config.yaml
d_mlp: 384
norm: "layernorm"
init_std_o: 0.0
lr_mult_qkv: 0.7
warmup_steps: 342
final_lr_fraction: 0.0
doc_mask: false
train_tokens: 130500000
Each number is 128 + 24 x the weight over its row's rms, rounded and kept within 0 to 255. Layers, rows and columns count from 0. Numbers have three digits each. The size before them is the row's rms in percent of the matrix's.

# q: layer 6 attention query, 192x96, rms 0.0957, rows 44-80, columns 0-95
# k: layer 6 attention key, 192x96, rms 0.0941, rows 44-80, columns 0-95
# v: layer 6 attention value, 192x96, rms 0.0702, rows 32-63, columns 0-95
# o: layer 6 attention output (transposed), 192x96, rms 0.0916, rows 32-63, columns 0-95
q44 095:132156184140106148120173142131130181127142105145140136153102142092112130149135129124162130072154134113159115144139126102139144133142089125158110100077096133106153118105137111162084102124120122131108116103172198083142122147109111115123087126103110110130103119145123156101155151102143118138
k44 103:188131151109090110105169150112148165153164132123110128170112094131145157111114134111143148068142130121163103087172131131143163130158118092154120144133129132094117113132120120142075118136122110145120132089168168103126092142120114102128099108159096167142116116149128133102174119111122142124
q45 098:113094144198114150134088120120115131128171124124123164129115100126134130095142135126145131155081167142130154129146120140097163131133130103107104168122102107100129148144127110131170177113113128126151082123141090114109165182124102147096167124169106130135142097119136086164092134147140126115
k45 096:132119101143117086124125097122108089118129133156081113127159082163117119146122157146092096109135123152106125144185095133121170137132117108146140155089160126142155116170120136104179135123145144087137132129104099124109110122105103129152131115121102126099069140099149106129119147136087179163
q46 104:111110121159126123076191128157085107147111127160092167096113129155111101119154121130124109159134149135146179103104123137147146118142083161143166126103151159122113091135117163089107158125084137154125096137120159146144145119138147126138129157126159107164098113135097170135096127108151131123
k46 107:129108136177143144077177148120105147168138096127116146085152146131110128116106136119130117154147156153173114086131114111149152140151082156144109150175131121137135138123113147110147120155114116167088108126117120123140157130094117091164108133087156123120107100152116146126155092074171110135
q47 092:165160101155145118127159175129074122119107136154116078120132098103138116179166123117125123129087107102123140132155114088163126131137141126121163100127152154155156171125110088091121105121084130202132105109152119127149128166127116148130139110116123154119175127155118102147123133122120108124
k47 094:180088123162153138113146158102091161163095130121108098122123105113108149124123077117147131153100117130158141095148153092137162134125135092148132075105144128153114112155095131136117126105148100104159121174134103103083125119090145144176149164105138120090113129131111127160138105140136101111
q48 114:068119138078197122151134143097166115141125118113144102107094122136188136127097137121109140133125122094102097148147136146144102159113167094114108129160148112164101125107122123135167131115148133139162117096104124184148151113126117126090138147120120124103128113075167122162144110122142145122
k48 113:092140152107125157164092130107137082112120085156103093118142151095179117134132132139103093146108091124075129169135115168125120126117183112085132120149148174129125114122115128123135118132125140164131132150078112159111138163163147136118133156126135113118176114112156138140119149169095150121
q49 106:164142121169103148136133092153143103091147114125106157150119158141142144095133142100149134160101139101158136111145105123158146106098067147113154104143090144127124120127107139159167108145136090141112076130150147085154118122127141098124126181134105166153161086128155147131149132105118088114
k49 105:170137143156121123106171131133150102131135099141082115146092124152096113102137114106095125133132103150156104108121117138119144121141095167104102114104104129119132145154112132187154110133149114134117145114099145094119116093122157118091093160125075131144133100159195130095167119116124090163
q50 119:157143094126123151121136141180119077107105143105121182152147131145089146098118103118131094127166171122157104086121129102109134082128097169137169106097116111129152106139124151147116134138139131133070131137171125079129090107137154092128131111138157121161155109123116139100147121103135131138
k50 110:130127077175100100103142114164151127138144113108143142118096117175074139097118134104154146158159155133164097118088144129120125130181106152124108097121089101131127147135120122157112144116111127108137113109134174086154144110135127085119116163133141172138126097161081158123162130125147114142
q51 098:086139155138162145119132119111131125151090128111162156142087174138116180128126133157101168118107120151104127111124157175140123134119148105116068143137155156127075101133114107122144112090141141124170123114091116170113122106129103109145137152111120130111108107121135136190155073117139123105
k51 092:099152168072134197130112104101150081106150143125117130112137163108146100133113114155091126138128142128088139145158131160072110115108143113113092135180175127133136121116096130078133120112135107142137116143096101143117120144138144097146108101088103113127160135131143151102141150122100154151
q52 095:102120167124121139091117084106117146115146138136086165129136153103092083124155105135105133115128118132161155120123126171117123121145119103154105172119155149104051141142163190100115131114098145108135115145179130151111125152122125126130124126132111144136096122105126130100076142146076115114
k52 099:152121148106134148101138089150095159095137157196112165131116128118130105160105148126112150105133133152182128125153140126157100140099092112148142179155139115101093119139145126099099149119112148137111112108203110113106127146119106124156136103125108165128095125076109103117140102114137128151
q53 097:082109128091152153122104136144152113131178111144142133178141123105119157095111155131088114144115137130124066103117136116124112137145134114096136153145155096128138158143176112077140198115128123104124107145135143127139130141154159110126171088155150101145151113099086149111111131142163120143
k53 097:090098131135118160182106147149135146133134117100112153119122100117126119124121178101139080093154098127086111154098129141119097149140122133120118137107136171109139138169183118130132166109150155102132166124085133167077136139141107102111159136137141162152145136109085117132117154155137167151
q54 094:102113072161095154117152112101132105126112060130166098088107127145144130099144119125120116169135152181128135089150135122126184141104159147126098132138112114122165106136113111088152171102133132094166126135121164136134142099146161122171159113127128121143160142154125129111113124105107133152
k54 101:090113101141130130160087140076160120100119093114136126093110128151151078111130132127131150172169168159109130092113056161098134102125133147156147102107144141122168144111124139121161145139148133130137129143115134114116142088109117087169122099101116109151130139152142160129119159111154149099
q55 087:155132107152142117107119169148088148121125103125123133108166093074097120181166142137163130110116125118125092106123100105097143127105110099145170121069137110135161133128143145118152118125119155124115129120136125131127150132137105079147136144123172142147112111179099139092108108120166095186
k55 092:168106097160126098141145136136119188126134132124142146105145103105099148124121146103166138089136154144171133092165152112107177144111129065158141122130101127069119138111146121106142137130121135117134130128151133087115149105114098099150176120153124144119112127151090143153132104084149085146
q56 107:129121094136118158099168153156091110134141112155131139112128117109145124115165107158133105166121127086113121085135106128124163137120146139151164091126130142162157130109130105101127160152084113141135095129159143146150152121136167060102126068152138133116172105115135144086108108109146154162
k56 100:139070097189118117118148136087118170157111085113128135156109147127114145124174116090144114153118118148145112090130126140174123136132122106163160101125101108118162144159111110150135156116101126121126126137131145111079148095099095087124142160093167155118116114131150152157142110114145164124
q57 095:152140147150106132138103151136101122122149126127137177134148102134134116119173141081191129166109135145162150121120105128147138104113117130075108099131124138108122152150109092088138124141078100177135121135144119137115076169138134164128111146108165115120146098145137169126061111109124120121
k57 098:160109158159125077110141152133134128158135108129096163130154076182099123113123137109125121157130160163127104116150133098166118131147121154137138142092182121126133139164134118115124118078138127110153131126156097106083119142097118172129111123082144115101112141136134133182097083119118102103
q58 100:111104158136125118133140075118147149171128139117138099143091175112104105156152123135118167085090118138090146109128164124122117165132134072165120160112140109128093088133134161154088115108185141122161129139096115124087117129119078149153129145107121124134104161142127138095161123117124118130
k58 095:127158173081145143134144114150164127088154158120171124102144172083144107194139142138151127133134136118125173143152118147104141119106123091118142158160159143112115102091134144138108119132163116159118118116134115111146092152147133122139101088116062123151136149142143095091146149101140122123
q59 081:130167137100155117144152106144125159129087117119112125129141096119141090134102109136152134101128104096079131107155134092120149137109184079184164156098128119136139106095127154117145146150169169125111121131109165159140142124120144095130093131116145135088121127117125163088168112099096142158
k59 080:139120144151117145140110110151126162124135110110146110140138171068109104148134138116131135144093145100159168075182123137126115124109137070134156116128121136117123116092124110114111155123120155193110078103123159131154133096161123077099141132128129138134158118126177099133086117136146113104
q60 103:182181106128148135167072159115122114098115165124120104113160100106132088168157141106135086135099090133137094145133101148112108105122145088137151116124131118162134189115147104120144113100113134164134108117131098138132128140142128097117132135149135154141177110159111102131112128149159119168
k60 106:161106078135151120120124159142119151136086114137131109150157113106122145135144135105122099093082133167105133113118147117116104133112160085108164121083115131117106145142153116111152123083144123068191142158152122112102141121138135145140144155126126081135094140130090130167108101151128087163
q61 100:172138128081110107138144122128159121136164143122116139137146138133079118116139125114126139132166122172095057144113155101129129121099093123104104133164119111106142096124181126155103087105158113121134109151099121075121116110078119155103148100152145108147134121109144141135185124119164146125
k61 096:115145129103140113145128132152162105114155114092164129081120117097136109098152154131159115105134100140098099152082129116137119143126093140105092106122099102112105120116179132150103097140134145113133134146132114122145075166149146123076101128166118139154138143174102117093149141128135199146
q62 096:109114145110109121093117091126138122181142096151127181115130159156144177128143139073137177139137124164154140102109156138105134150156109129126128089103120152093110159169136134114155144142066105131151112118142094120112185161118113161140145152125130158099125105133147121140112142139129120099
k62 092:162124156080108118112104122121109129153122111129094169145160138148112131138189145094121106121138124148113101148146149133128157125136130168134120133083123123155115119159178114096123155135112149109119126121136123138139144104059103190136183118080123160079106134097130108146119108140141132130
q63 113:153117139108115100142180130091167096172110127110100134100113101097143149098117095134125116109158167138136167132110155125150092150165115119121120143134137140118129129130153140125087122133114113141105163120149113112158179114135172158111186102135101109105096164109164111151118134158116165094
k63 128:148122138097136099129146139105136100156093141139143126131120077123129119126119095161147116120126127112119164172062136107158106137133107133119116137146133144172109128133124121112119148168097137135115124108130140150165166157146149154123185156144099161100112143141110111116117123154155224112
v32 105:105100102131138121103125141129114133128151137153109097156135142117142100153115114132150132149091127168101147142150137155090139149126149137067125117122058073150127122097117146175113119169134114076159132104117088109153109117107153120185141171122119093119138163126111112121156159129130135117
o32 104:113164140122142135123133134162145122161130110106163187132143115122101122120121134139152106138142150112173119107083112131178131104161095126165120135096152125117134133151120103088107132140141158143096095130144124138121128087154160148094138088085164136147103133089107165105076091110125153160
v33 098:119105122158122157149129166108149126091140107122115122133141144095158172155156135141116134168101121128160126097112113109119134099157098126164071168123102118090132114129100153153122165122137089132082096083124117151138176148093075136151112125141156119107121153098111119112144134162091122128
o33 097:154115141100148116153111164121139144125115128096143159096144103167096120118110135127136123128154166173092102090114159166114097118115119159100185131165105132134112134124130133125122074129183130131135165149078112101114143081123121107102111111128131164154113126142135145148146089091162104138
v34 088:124099140140090130122119166111143110069121135111136143136118105147123097099133162166136124117166135092151147166161104129129157114121122147199131184072112112149123110139109123107119161130138130145130170133166131147160088092145130126103134182142123151142143152127125100139075131130131114128
o34 084:133174174116123108133113096172129134130103149142135133093098103092139152199126120119112116132115105126085111149112142143094086156135139132075110113127149145162146136125148145162123115124137139115117126115098098148124156161120137108133154067162110118154107143084110186142159119120130144122
v35 086:118162136142082151088107073104123131139163090128131110085109102119119126090106173180144110117136116107131109150127091108110136151139142120108140110112158160145141136158144095142131087161122126161090128083125066117139184154124134151105102131142131131146117143127144129104103119130143086140
o35 089:116093144127104152127150108137117119089108140092118150155130142143142092138142085122083119148103128093133165109154147129112140114138181124132179109159083135143140129116079119125130142076066132177117161119095122115136169135152103156144148131154109116160157127102120120150126137140101117164
v36 114:135121145113132102044139163103138133131129151095119096135116123127116153118108110141125107115102123171147163112133152173156135102157185117099123119111118141139105118109121133137107079101125169109140171121153103132165093096090153136202142120132129152132121157108125144128152108117142133115
o36 113:103164098148168177157093135169163090117154094116102147148117134126151137119116155155127102150140129118128111140136096141097138136145106165133116127109149099100146138118128079121156140137170121086118061121104111132121088124142185111122123128138118091194141123114115120127106128126143154150
v37 102:167135107117167103124143161149102096112190121104107138146102110127144110112143120138137110076165068138141150153162146110142141112109126118081135111125157096179090085127116101161112144106103139134159098146144136144128107140139152167141130113154140123118140143180134121117107124106083114130
o37 101:121141102111153168124097071103150114147120108136161160133129119115140134117140121159139164189109129117123108127068094124115148121142136182154125151098128117112190081140118124106128118142093133089122104097143158155106104175124140099127146130141150136107102130109148132100119123151168154143
v38 097:124168150127154124074149125098130122134124097088122175099144158166158121105078138144141157124080135138151128131111092144159142122143152108141138132159133173139120137157160144105094141124120149136112080102143159141156117165092090123110173089127112142126145094078121142139138132133136100116
o38 092:151100139123120177143127088122138115102122128122094100153114117099108154140156155091072104150164114150105142155144150104082118074125140104144156126117118128107107117133123141183149120152173155110163145155125126141115120138144110076128114163123098126156179093155154107101127128149116124139
v39 101:149115146136145081168127163111142124096152138133146114127144123129152136098140135128136098093126123141141081106094093140137135150127128128168118131141083119168126120144148170129102144122175127118140114087109097123131150074103075117148069124111118138084122112091182142089146121145141103119
o39 090:144166120094137136127143144141165123100077124114122129121124123127136109152067097163168114124158161148126130129170125123099119045138135118103148113117127126122116136122137145156145085136183132149069153130108149108119115145120124122119127106138121158123131111153100113195151098139121091121
v40 106:135134132104170145163124116146127148101118126117056152160118115143120085151130140100118101110181121192144146192139140145150146152136136126165117124114086118159113101155120120159126134127136104111144084110123123120159129116075111142110167129132175123121141129118131143126176126135112157108
o40 100:120132074107137146123150153119145131136119149129196149102155149093107128113141112155190152136118141080133120135086130142130086120122109083125152132105134109146149121120155125146138108129151143135125165133167117145092123106144125037134111108101140125132101106110138126153151136106116140175
v41 100:109139165126148155125131122087114145149109103131177149119086095106137105104145111116130148132175142128129130112104139154156130160159118141171112115107073114081107114122148135194135122149156146165084107135110131117117183147125142108150125115156139141117114134115127122151144054127131097137
o41 107:125105095142112114130105177141136108097128139097118112124138154135119144099138140156115117119125117176142140118137160124116150082110136132101144157177130135158212144089084134129111091091140084106159164140107098104113117116122093121120108113158126152116135102152129146171178144135133114114
v42 106:137119109128136106135084122135123156097136167093147098122145109154135114125105118107155176163139105184118149163142108132109113123099126099079127140137166123181109160122137110099135117146125143141116171112120055105129090067109143158116129146116104137119152164143107134121126147105133122099
o42 116:115126146119125113106152127170123035165140091120090131128114133090134116183115152144133125143120140062137116119127100114126142120157150163147131100093125137131104121150130108118124138131139147106086115116163144165171126134158185119149136134133155124179119131139138129098095114108109134150
v43 106:167145115119145114121150134134134135116149139130094168185117119117155111094176157129104165170066048129114135111132164140109117103121101121102125116099072140138118131145125137133129130132123098086126161135113073130123098103083123152166133112138122130135102114115143131124118126127095118137
o43 091:116133091097119187134080129155118150142121132105140122101121122129182094120112081129126132143090161099132130134133117151152115076141134134129130171143165122121108167123150120101127133115119137163125124134155143123102118100208158153111159133130098081114106152104108126141110094169146137135
v44 093:149106133130175141095152154107119154138115129123132100151144145136164178084135140100125129119129105113140132143099151123127114072112152119132140102084123172121095101145100152092114139160142123140128076112130130153136166160144121129145102127102166117160104080140118183130127085164103148112
o44 092:110165084099086138182140089130155147118128132130123165090115100126112150113153138136162129133150135153136130117123116100126129161136129135127102122142104076106143141117147137137127154086179171071148140123151137095092107122095092162109112125178118140111117134153141080135130121151165146110
v45 096:162124138136129170133112166150155167150099150141100144075109066126128141143130143128093146165139146110148157166175132125138114121175147122094129120127131091108121138120093115168099108108091102124123131108100137137149131147089158165136144145145165095149129149123122100116072154139146136123
o45 100:073128112131151164110118131155127158139172142114158139149115138186114126075170149102108128116100112105132135101110126152113115152110091147092089141161095126115121103106143116087109131110115159109147122110152137161125171101159162149170131164118138088131125153111133136108133147090135161139
v46 106:112127156126094111151137171080146143139132144115154147095143147133149172133132137152125109120119139081132139124112113137071105097111134125148114141137143076133156110118100106173167125121107094102132096109135165130135180148135088122164148086148120097107129090071142151131123101148117148127
o46 110:154128183140147147111148116145129133123130102134121138134118117134091092129148136096124115129154148201155119122124160119125149180093071123123090105176123143103097119120142159139084088111124113135160129137115146135077105140123126098112066134130136134158128111175133132134158126101163125122
v47 098:093113119126114179129140147158137100084128132107106141124134139101111132132130128057139172152146155084124132131169106118135128153146101110148153165139099120122080092136118115106120137119112132151062162167114118117070139123103104145127162149177111152145129142105114135156102131133107137127
o47 104:133133134119145071134097169122108095123131125123128080099146107165124138152140125144062131145115123156092133117099167151138108103095166141112181118116142149120137132137169136136132139123146098069139148110146123177165137111130144117126096149101143102134112151106141136114165183140105104116
v48 109:108137150097090162109180080118113149114157142108127131101116135137100162160123130099169084147138126129072122145125073148135113107178139138130136093161130117142144145117114101141121165182139126150141114122132122106143126130138098076151088124101106118137150137127096146134107101117111166156
o48 098:129136127177125098126112185109151076103088102154142115106146136155070141183143170099135146118122144097158131142123148112134147129090103126159144137114104139127119113152120146165128097095126139125119114111101132144119123161127106201136160099112106127147166117136120131094128155104112101136
v49 095:159120135117155102126114157132150154132119130120133126123075100118143132125163111102142175142122124139162134100095150138106098130125165148119125160113079098149095112118118148155135117130114138161121089100098107139175174153113150137066084150150138123150087128109134088117096153124127076143
o49 090:068134105099115162107124128116124115118127139099148157109147129138074112074137141192105136165150116097116127099111099145110135069146167143090119149160128153147158150130138108110122141147125144117139130135101172089127152130118111135168146117166175153137125116132152135124111103090156130132
v50 093:165124137119104095099164171135109135109097153086168139097133090140087135157126102137101150138147124090153117091139116150097141149176136117125091110137080115120143115120167130129136165136132132124146069110137154142124156152147107105144122120139144081117145141097173140124115149171165134121
o50 092:091121155129147164129125128122129134158157140146088149143147139125079158107142153083106114062125149178136127139129137116106148084092101162116101174173146151134125098106133136152128097119153132099138139131120159131118081139123106114136124138132130141137116131157127126155145089101055112117
v51 095:089144113145140123143127143131097106081141134123081147110121124113166092138093138120151138156177156145161132156115074140118149114131111163142133174111140129145144092128134117133104090138123123130085116093123116134098106127134064116155161157136133124141103172135142133156097171092125176126
o51 096:151113149117133118105103129145160108117116147147156120118145145131095131167137143153164103116107092129090095089091156137125083112137133077138166114098138107146177121169123136137158125132177142139114147131129137112138162121117136070105113101133144163171137144099110132104167155116126072141
v52 101:150153151146188150123136135109147105156155162122169164127151136144142143111120120143087143111123102153119128114120121089108137103106144140108140070113128129173104109140134125138122084151126107115171159146158181116106147186163155132139116126113112121107097128137135122117121059113120092119
o52 104:124126090125112150120131085106093170128114100164109096152111114105177109104132127095145113134122132152141169111147153131140171163128117145128086152137153149115161118101125127109132134075111148104128094151121151144118111135142115119108146143173107136105117103168102112107102134205154169126
v53 123:153118125146094155116136153153125124132100118134089136149138095140131135145141118166106105126132163118123150128151147083131119108159150158113136125139091127132092064131091148173068127129141118115131085141174207135128077140125106144131133157129133075154101108114146136136110126131114132117
o53 124:069151118122160137149116105120126202139134146155169148115129104118139140082125130096135141106121103153123121142075142156126129139093115109114111164123158107109148104102155120105169122111158153099165135122112104144092156127133110119124143096145138139069140165090125105135140135159157154107
v54 105:134134129081116114133104122127145128149145147102125104090117159133131156100119152127188150112081156162108100108135135127147156117110131122113140086138110088176140173106118107149149089158111092086147140081108143156160080149134157149143144132147135151106145138152127091107100160111137110115
o54 098:112126117160154148068169099146085109142136098119134156153114120139109116144140103137100144177141145104133136123135111146086124133124141161158082132124129158132122108176118117086115175105077124182123108119153143155126127122139160140137142135085112156172115106151121142086087119109127127138
v55 096:110112083159122186073170158161126138100128174126098100123112120102134115198121146068132141131131117148131113152103128110120136129133173129124123156099116114097131136109099106116111131155136158127132137135104170089133105143146137119149129162127144148111083180156140133134152138151118108128
o55 099:130116133117112087171112131115138133132163138135137141113138146151087174116118173148177150123110138085124104094094148194144116110151089121119132127082112158122156126173132089104156175118137124099122110150101122130159135115107139158092141126124111147176099117117088140123123140101124155116
v56 103:101124119133145104120125118096110150132111131172167102124114162146170130141131149107121121106095131105127086106084107145125144157123121132129148115147171131122166136119153165121134098135127153129140161160114150181080126133115149099109123102112112126111104089141131160158176139120043158122
o56 106:192157154127113099142136091120157136124131129121108111139146115131115119152138127135161119113144128154162116133160144103116156117151098101149099102121133089099117146138128138143145141163124111104136119114130104019145128117100117162119111159086133192123160092147111125120120128105158126125
v57 113:178122102152121124091116162108130153141160115098107128121109122125146157124131093080120156114085058157132159104161171129133133120165170130096123102115103097112113140126132152152107092149119143127141125161081118140151121114113134108148124134096102161152137177124139103134139171124123155101
o57 116:103114109119129156138118104172133111140126118103114152137117107152125112106142155162126133122140160104139107115096074174126126095155114134117126173100120138110121146126151085116131132148175149105120099105146134096098086103174164167138171129126151110167151134135068179116092124142142132131
v58 100:107124132143088133124094160105124128121117150126118161123144131115141139124133137106103134151167188154142093180126120150130146131101099118188159138160148183130125114148158119121137124154136138133104118125143105144063165125143150103134131088115150126134130126126096081117175102128060125129
o58 100:188103109129139118150147125114130136140108137119120069094126130174106131157149096112137105119130104150135121115173134115119117179142132137137146098118121097173150094123114140159149113116177093096127133158136094072144124126120095108113099132152136162138123121113174151124130185100112108156
v59 096:119136140128062092140139129131081141124121102136195114162136132145124168122143145173117133159087134111134078086079117119096122124143170103125126128140180114133122141086161128151135150111153121125152109158130136129161178132127134128182120114152128128102119115131102111108137110146142142156
o59 093:113129148157120160121143121111144114154154141119071145100112129134134123090101113127117125131167126139171114124176146121115180149099087180126096138167115131104106146129078127146119093136089117137113123113099117132170117152102109164095112149117120144120132131133201113151110119141155126084
v60 100:216153112116142118072144106097140122110142139125086137126127144143118126129131096141166118088115133136121116106150174096155127083127165104096089152158130155141125083155124153174099136135109149109102091127155128134122109154097120160109111144117105130125148143112138144153149133138113131086
o60 107:096108104115159147145112130108161140130090102123155134153139124078141109103086159134122136119120147138131143148097089171097130082133173103151176130096150096115118111113142117126162112125199165120161122116120130115104114150144112074144136105124116135161152133152113143132098101117120139170
v61 102:111158104114164117087117118134139149167135128170124117134113135112158133149109104147107159102079112109146139118183096110136098124109144141059132106144159143140102130123110080114171080141102100128107096136122120132164088168133110109160106119122163136135098099119122105120149106114090116125
o61 098:139095135140115168119131104097123138126139111102128123117163139171128124110145136104144122159143140148117126140091133117143119112157094115159145101112118116125140126207124136097109166110110149099128099122120120115088124113110162157157138176157130116104133122132119124066073139132177141197
v62 101:118102155137139170147140159116110148141125141097161146139130158124122088135093113140132163124101148093116139138113132138089141114165124106188130126100092171114121144076110138145077146131143173156111115146142118116119151095085153125129165103140129125118124115116133139114049102103145103112
o62 105:121155128128105129146137137145136043123129105145106100118140087146129203129128156115103113155131083171141151092110123132109137143121152163121093153167143097125136118119098129144126131139157101100140105142102100174147122136140152172094124120136135129105129111133154118151165106126127123072
v63 101:097168151150148098136159088163124124100105121138134119128090110096115099141143118120159124159132143120136134154139079118167143142112060121132169122143112105102143120125151055122151119101122124168133191147135076082140119160149127115138129149136131128144124116160124110107123121105152134147
o63 109:149117128120148151130090174106128099151132132145135102111147179178136124170131141131083136126104124081085133121137166097136128135113159101119128110108129162169169148146101165096103145156076085117100101126114133161151138145136127147126130136109136121072128110103112110106137146113114123172
q64 062:127145113109085141139155129123103105118172156126127145136124122169113106115127149077130157106120085118150119137143085125118171108125159127093091138112098134129122167112130102085128180137119150119144095127136118116157151133108111185101169105112139165142170140108100135120146127106087181141
k64 066:136153112163113107137139120146116089123092149114078205105103114106153126116140103143142129164155123148105171107110114110099125166144147108146144151139098150123158127159126093161130182115148123095105115114117119129135114118121162155133098112127148101102083164116164170126149132157144153145
q65 067:114120128125128093109132105129178156131095082127138143148128093100112147145115141129114128078102091116052130085093170122138148155155140123175132143143099115109136114135146130125101172136135111156092144138146151135091139122115133147120134143129143129164138141117159070108107155150150078139
k65 065:108081118108135092117112165176150070105146134144157135120147125155193115156139117174128129091108128148136102083106149175122120067128129124176108143120169125136119095115126144118154107122133181159126124127107155140122135114148156121154132147156153124122135105152120150116132169129137134115
q66 066:122126090123154120140162150157154162110141107149153102139102098106160105141136135139131103097073110147120133113113139109143132130109150134088135100116175156127139140079150112133155123132079152158125128090137194119117144092143141118122106116119172145144119127127106153114139187140098074112
k66 073:145127155111166134113116141106126130145097141107130130113100114100147177108102137153132137142180136150095118137091128108131126159155084121186151170102080119165115146120145117146137139118125093095088111144122124146151120178158096164091114132078142126115111133135088125085118135094114142131
q67 077:148120105181084153110180143149083129136129124159150137170136136125164131116132114174096101141091153169144121098152126107134174136127087161127155094132117111109158078117109084115129128165125121086134121143125164086109130104145121115129151130151115137131131152131127178144164124116124139121
k67 083:145113128111067153138126157124091134155144164126144167135099099125122127133160110148127142139148138154165131107128155191161176135126108121121157171138109074118124094130102151091150135124127113104105071133135162095124135137111124128100163116113106106134103093160137088094110141120121133155
q68 093:179144090121137122106093126123137114126094148113105148100112160113116120141137131122110147108124119073114165134149152112149080105178107129171140164105104137131104105139129187101092124113196124173102113117142110132162115124110103139151111164124115120150096133121142076132116119137149115120
k68 111:166157153101165119078126114131191149134143118107085109142127156108095130154080131118137139120147140111092078107134120075095114124103145105149120137132120108160081142126155107170106094101138128131131154131124128172134129148130138080131081148115156119102144133114156123127144106095110142139
q69 095:087122141114157102129105140154149151116106127138153101127129138108160138142088119117107128099098109131098129174112123121116115137083175108101136123138175165127112132134162091130136102120117114148144131123086168132102125150178111110127107126139117072122147170071115164135151145172080130118
k69 090:142086113158070136124124163113036104125111121151146145112143077148120131112170136165119139140139135161128123094195144151150181115146079147115110134145135125140145104123082126105125137164108123094121110109120130131158114112126119122140165142146123140162122105124133124131121096113140119120
q70 111:162152080082155161127137115103144067125093133104114165128121132089113114123112115122097114123154134108104165118146167122142095127139109117140121177139102134114132120129127169101086157133189084131110121103131081127146130158122115120113146150111100129122122139155184108163099127123123136102
k70 067:104168147108157107093126147091112114138117115152155083144112148123149120154121130145088114162124123118091121114121096160128085176127150098104109159131150112183083115150092155121131148094129118183170120135102128166112132124138133140138166129084109149117122103142128126082146135132158144103
q71 093:140137173130131136149109169147120126145122108131101074083129116111153124160116108180128118135088123145118107127113104138112144140133185130127171108154175127142111136129100070125141100110088162124142152148093123152135118137150169075122139082133164132116149135125092137104145124134108133173
k71 158:136114108153093146160118138120042100112105157183131126098141098170132133099164109135171079127118133136145166137128123162148183089121090149110154136133142144139162088128099124114128151158109160126116114107146111108120116124132109151100140108167127138130147101125109131109107151133125113148
q72 159:129143106126160156136149090085155056131109140089152164156108148108121125118118152126098137111139133115120154117107145101132083136140101102128116164133095105137137106119134182091107144119208094137124112106127124133148126145098117149136135162104100127143096130147174102147126129107117123094
k72 072:129149161110146129132130139111177120129107119089143104135101129083129116138098134128096133130106100120130147122113144129102096131139171066071110137147135105170123142117087162166118123105173145129158113144075110158148114140130148096134152119123180124126138132143125092123090135128172161090
q73 090:128131141126122107152117148183126132121078086138111106099157116127160097151105104163138107101129157121115122162135094140102136109122143148125166096122141123124115166151101111134132138123065147123124155144138138144124099150189151127114134098141133109087174135145126171092131131180104150171
k73 154:138099107150124107146117128149062113116103151174099126137155114181143136122148092130173088119123117138131131125133118159117191093124125180126165101119138153114136120157115098146123134170077161094110114105167113086124110130145116127105118122172146147134136145142129149125132148148111117163
q74 088:092126141104106151136171123096141120124129097119170156129108141131086094111140121141100108122156132129143141087128135170125139115141082109139131136148106106139103105096139157105122117148192121110105155123127140135155125137086113107135095132138084184147092094159161115177119148109132120076
k74 085:120107189117146153101105124099149135112103079094145087107145120113132119158095141141098112138140092119127153122093116149111106161112149099122128092145136123166093101117155175157117135084144159148117149130094112180145123126132122114100133073101114144142142114130120135072136128131167121105
q75 089:134155099073140120145108178122147139133114120090137172091119119101112141115114068174088098157132185136100159118089142111126116082090123136119171125154108130135152156120140111110121125159124104116103162115143122122128164110141119128163123096127168113134131168125165107147137140132104128141
k75 107:121112129121139112129112098138111111105101127184066109144142141146113105134099115142127094124110074127094122126129135153116189119145125147115143107118130146135140097129156113128183183160134157104085120111137135114141151097138104117094108094154098138107174104152132140172119184124137133126
q76 095:134172104099124128163146128149170080084093135114133138096142114155124150091105108155118126136130151138151090102110120115127149108101105158157176113134130140085184083119144106117125116144195133101073132136112142148121104130136137130134164134153171113109150145113132126100138152130130117155
k76 097:132159086107166121148114131157150150114118129116122187171120148161124154098119122121102125114157083122055137127110138080090131140120122126134130126105160152133145117113171109135133135128167147137096116147120132143128156126161114116108183092159132143114121144119089144133141159089179113107
q77 096:120171097152172131086175143155136128112109127138082130164126136109165109125101127104114112114205089111122077152166114107125148128106103146159184157149100144125140145151133122151118107138139143131123127122125142102085139141120104119104122148110145126117130112128123134146101133131187149170
k77 091:116121129141143101132130130160121185169106137112132185108141167136118194174102141156160094139135122122095102146162101161150142136148127095157145131093145155167124134124143114124132159069146122148151099136102159114107115117100086167103124159122125125131115114089133098147123130133145130123
q78 090:137129126153146062141113100144099132136147123146122150124153082125056148131108163105154162126118115112149105149112135087134149154094109137134113127078148104143156096129153160121141085158095111113098155156139086095130111165116105145147104145164154155133115115108110120095142102135137137114
k78 086:131113138133122089113097142124104131153123139152123154136114112164116156113170128169129136145136191118109132144151139102174156156126103129152147118135146103121211144120129099072116104127104123134095148083146111108168167143131153136110111116120124120105128110126077139148161107112133081130
q79 098:164152171097097109156119131110155114092095128125097130081143140108167102166100109134092164100139108093142132128141116161131143118128125143157134148110080111127113135154121148097081121129139153108091140114177131136158116180093131174144161136126108181119139134138129145124088123140142135142
k79 094:112124131136172139139147109101080152121147135095104150098152131133088144131164099139119130150145119110118117131117155080162181134078113158136089113104083113127129099112167089130112144119133092117137166117184091131142103142121124164119138135114122181125131145146136086130170120128130123099
q80 099:120108163106110102108163139142135088146139150169125137099137129163148125149142136097153087137117132124171106122117107117122147155146083115095119121122109065146127101113132114064156139165148121126132128123105133121121185090108108136103094126130161124103110084121104137167120116109128111070
k80 095:111103123117122138124108150150133112145115100068082173110089146076141122159092161096154112121116080148130145103105149142080136156141120085162141119124158155156103103140110134126095094133133158171126140123102103139138122126123129129089121141169144168128123114143133126131147115104163174107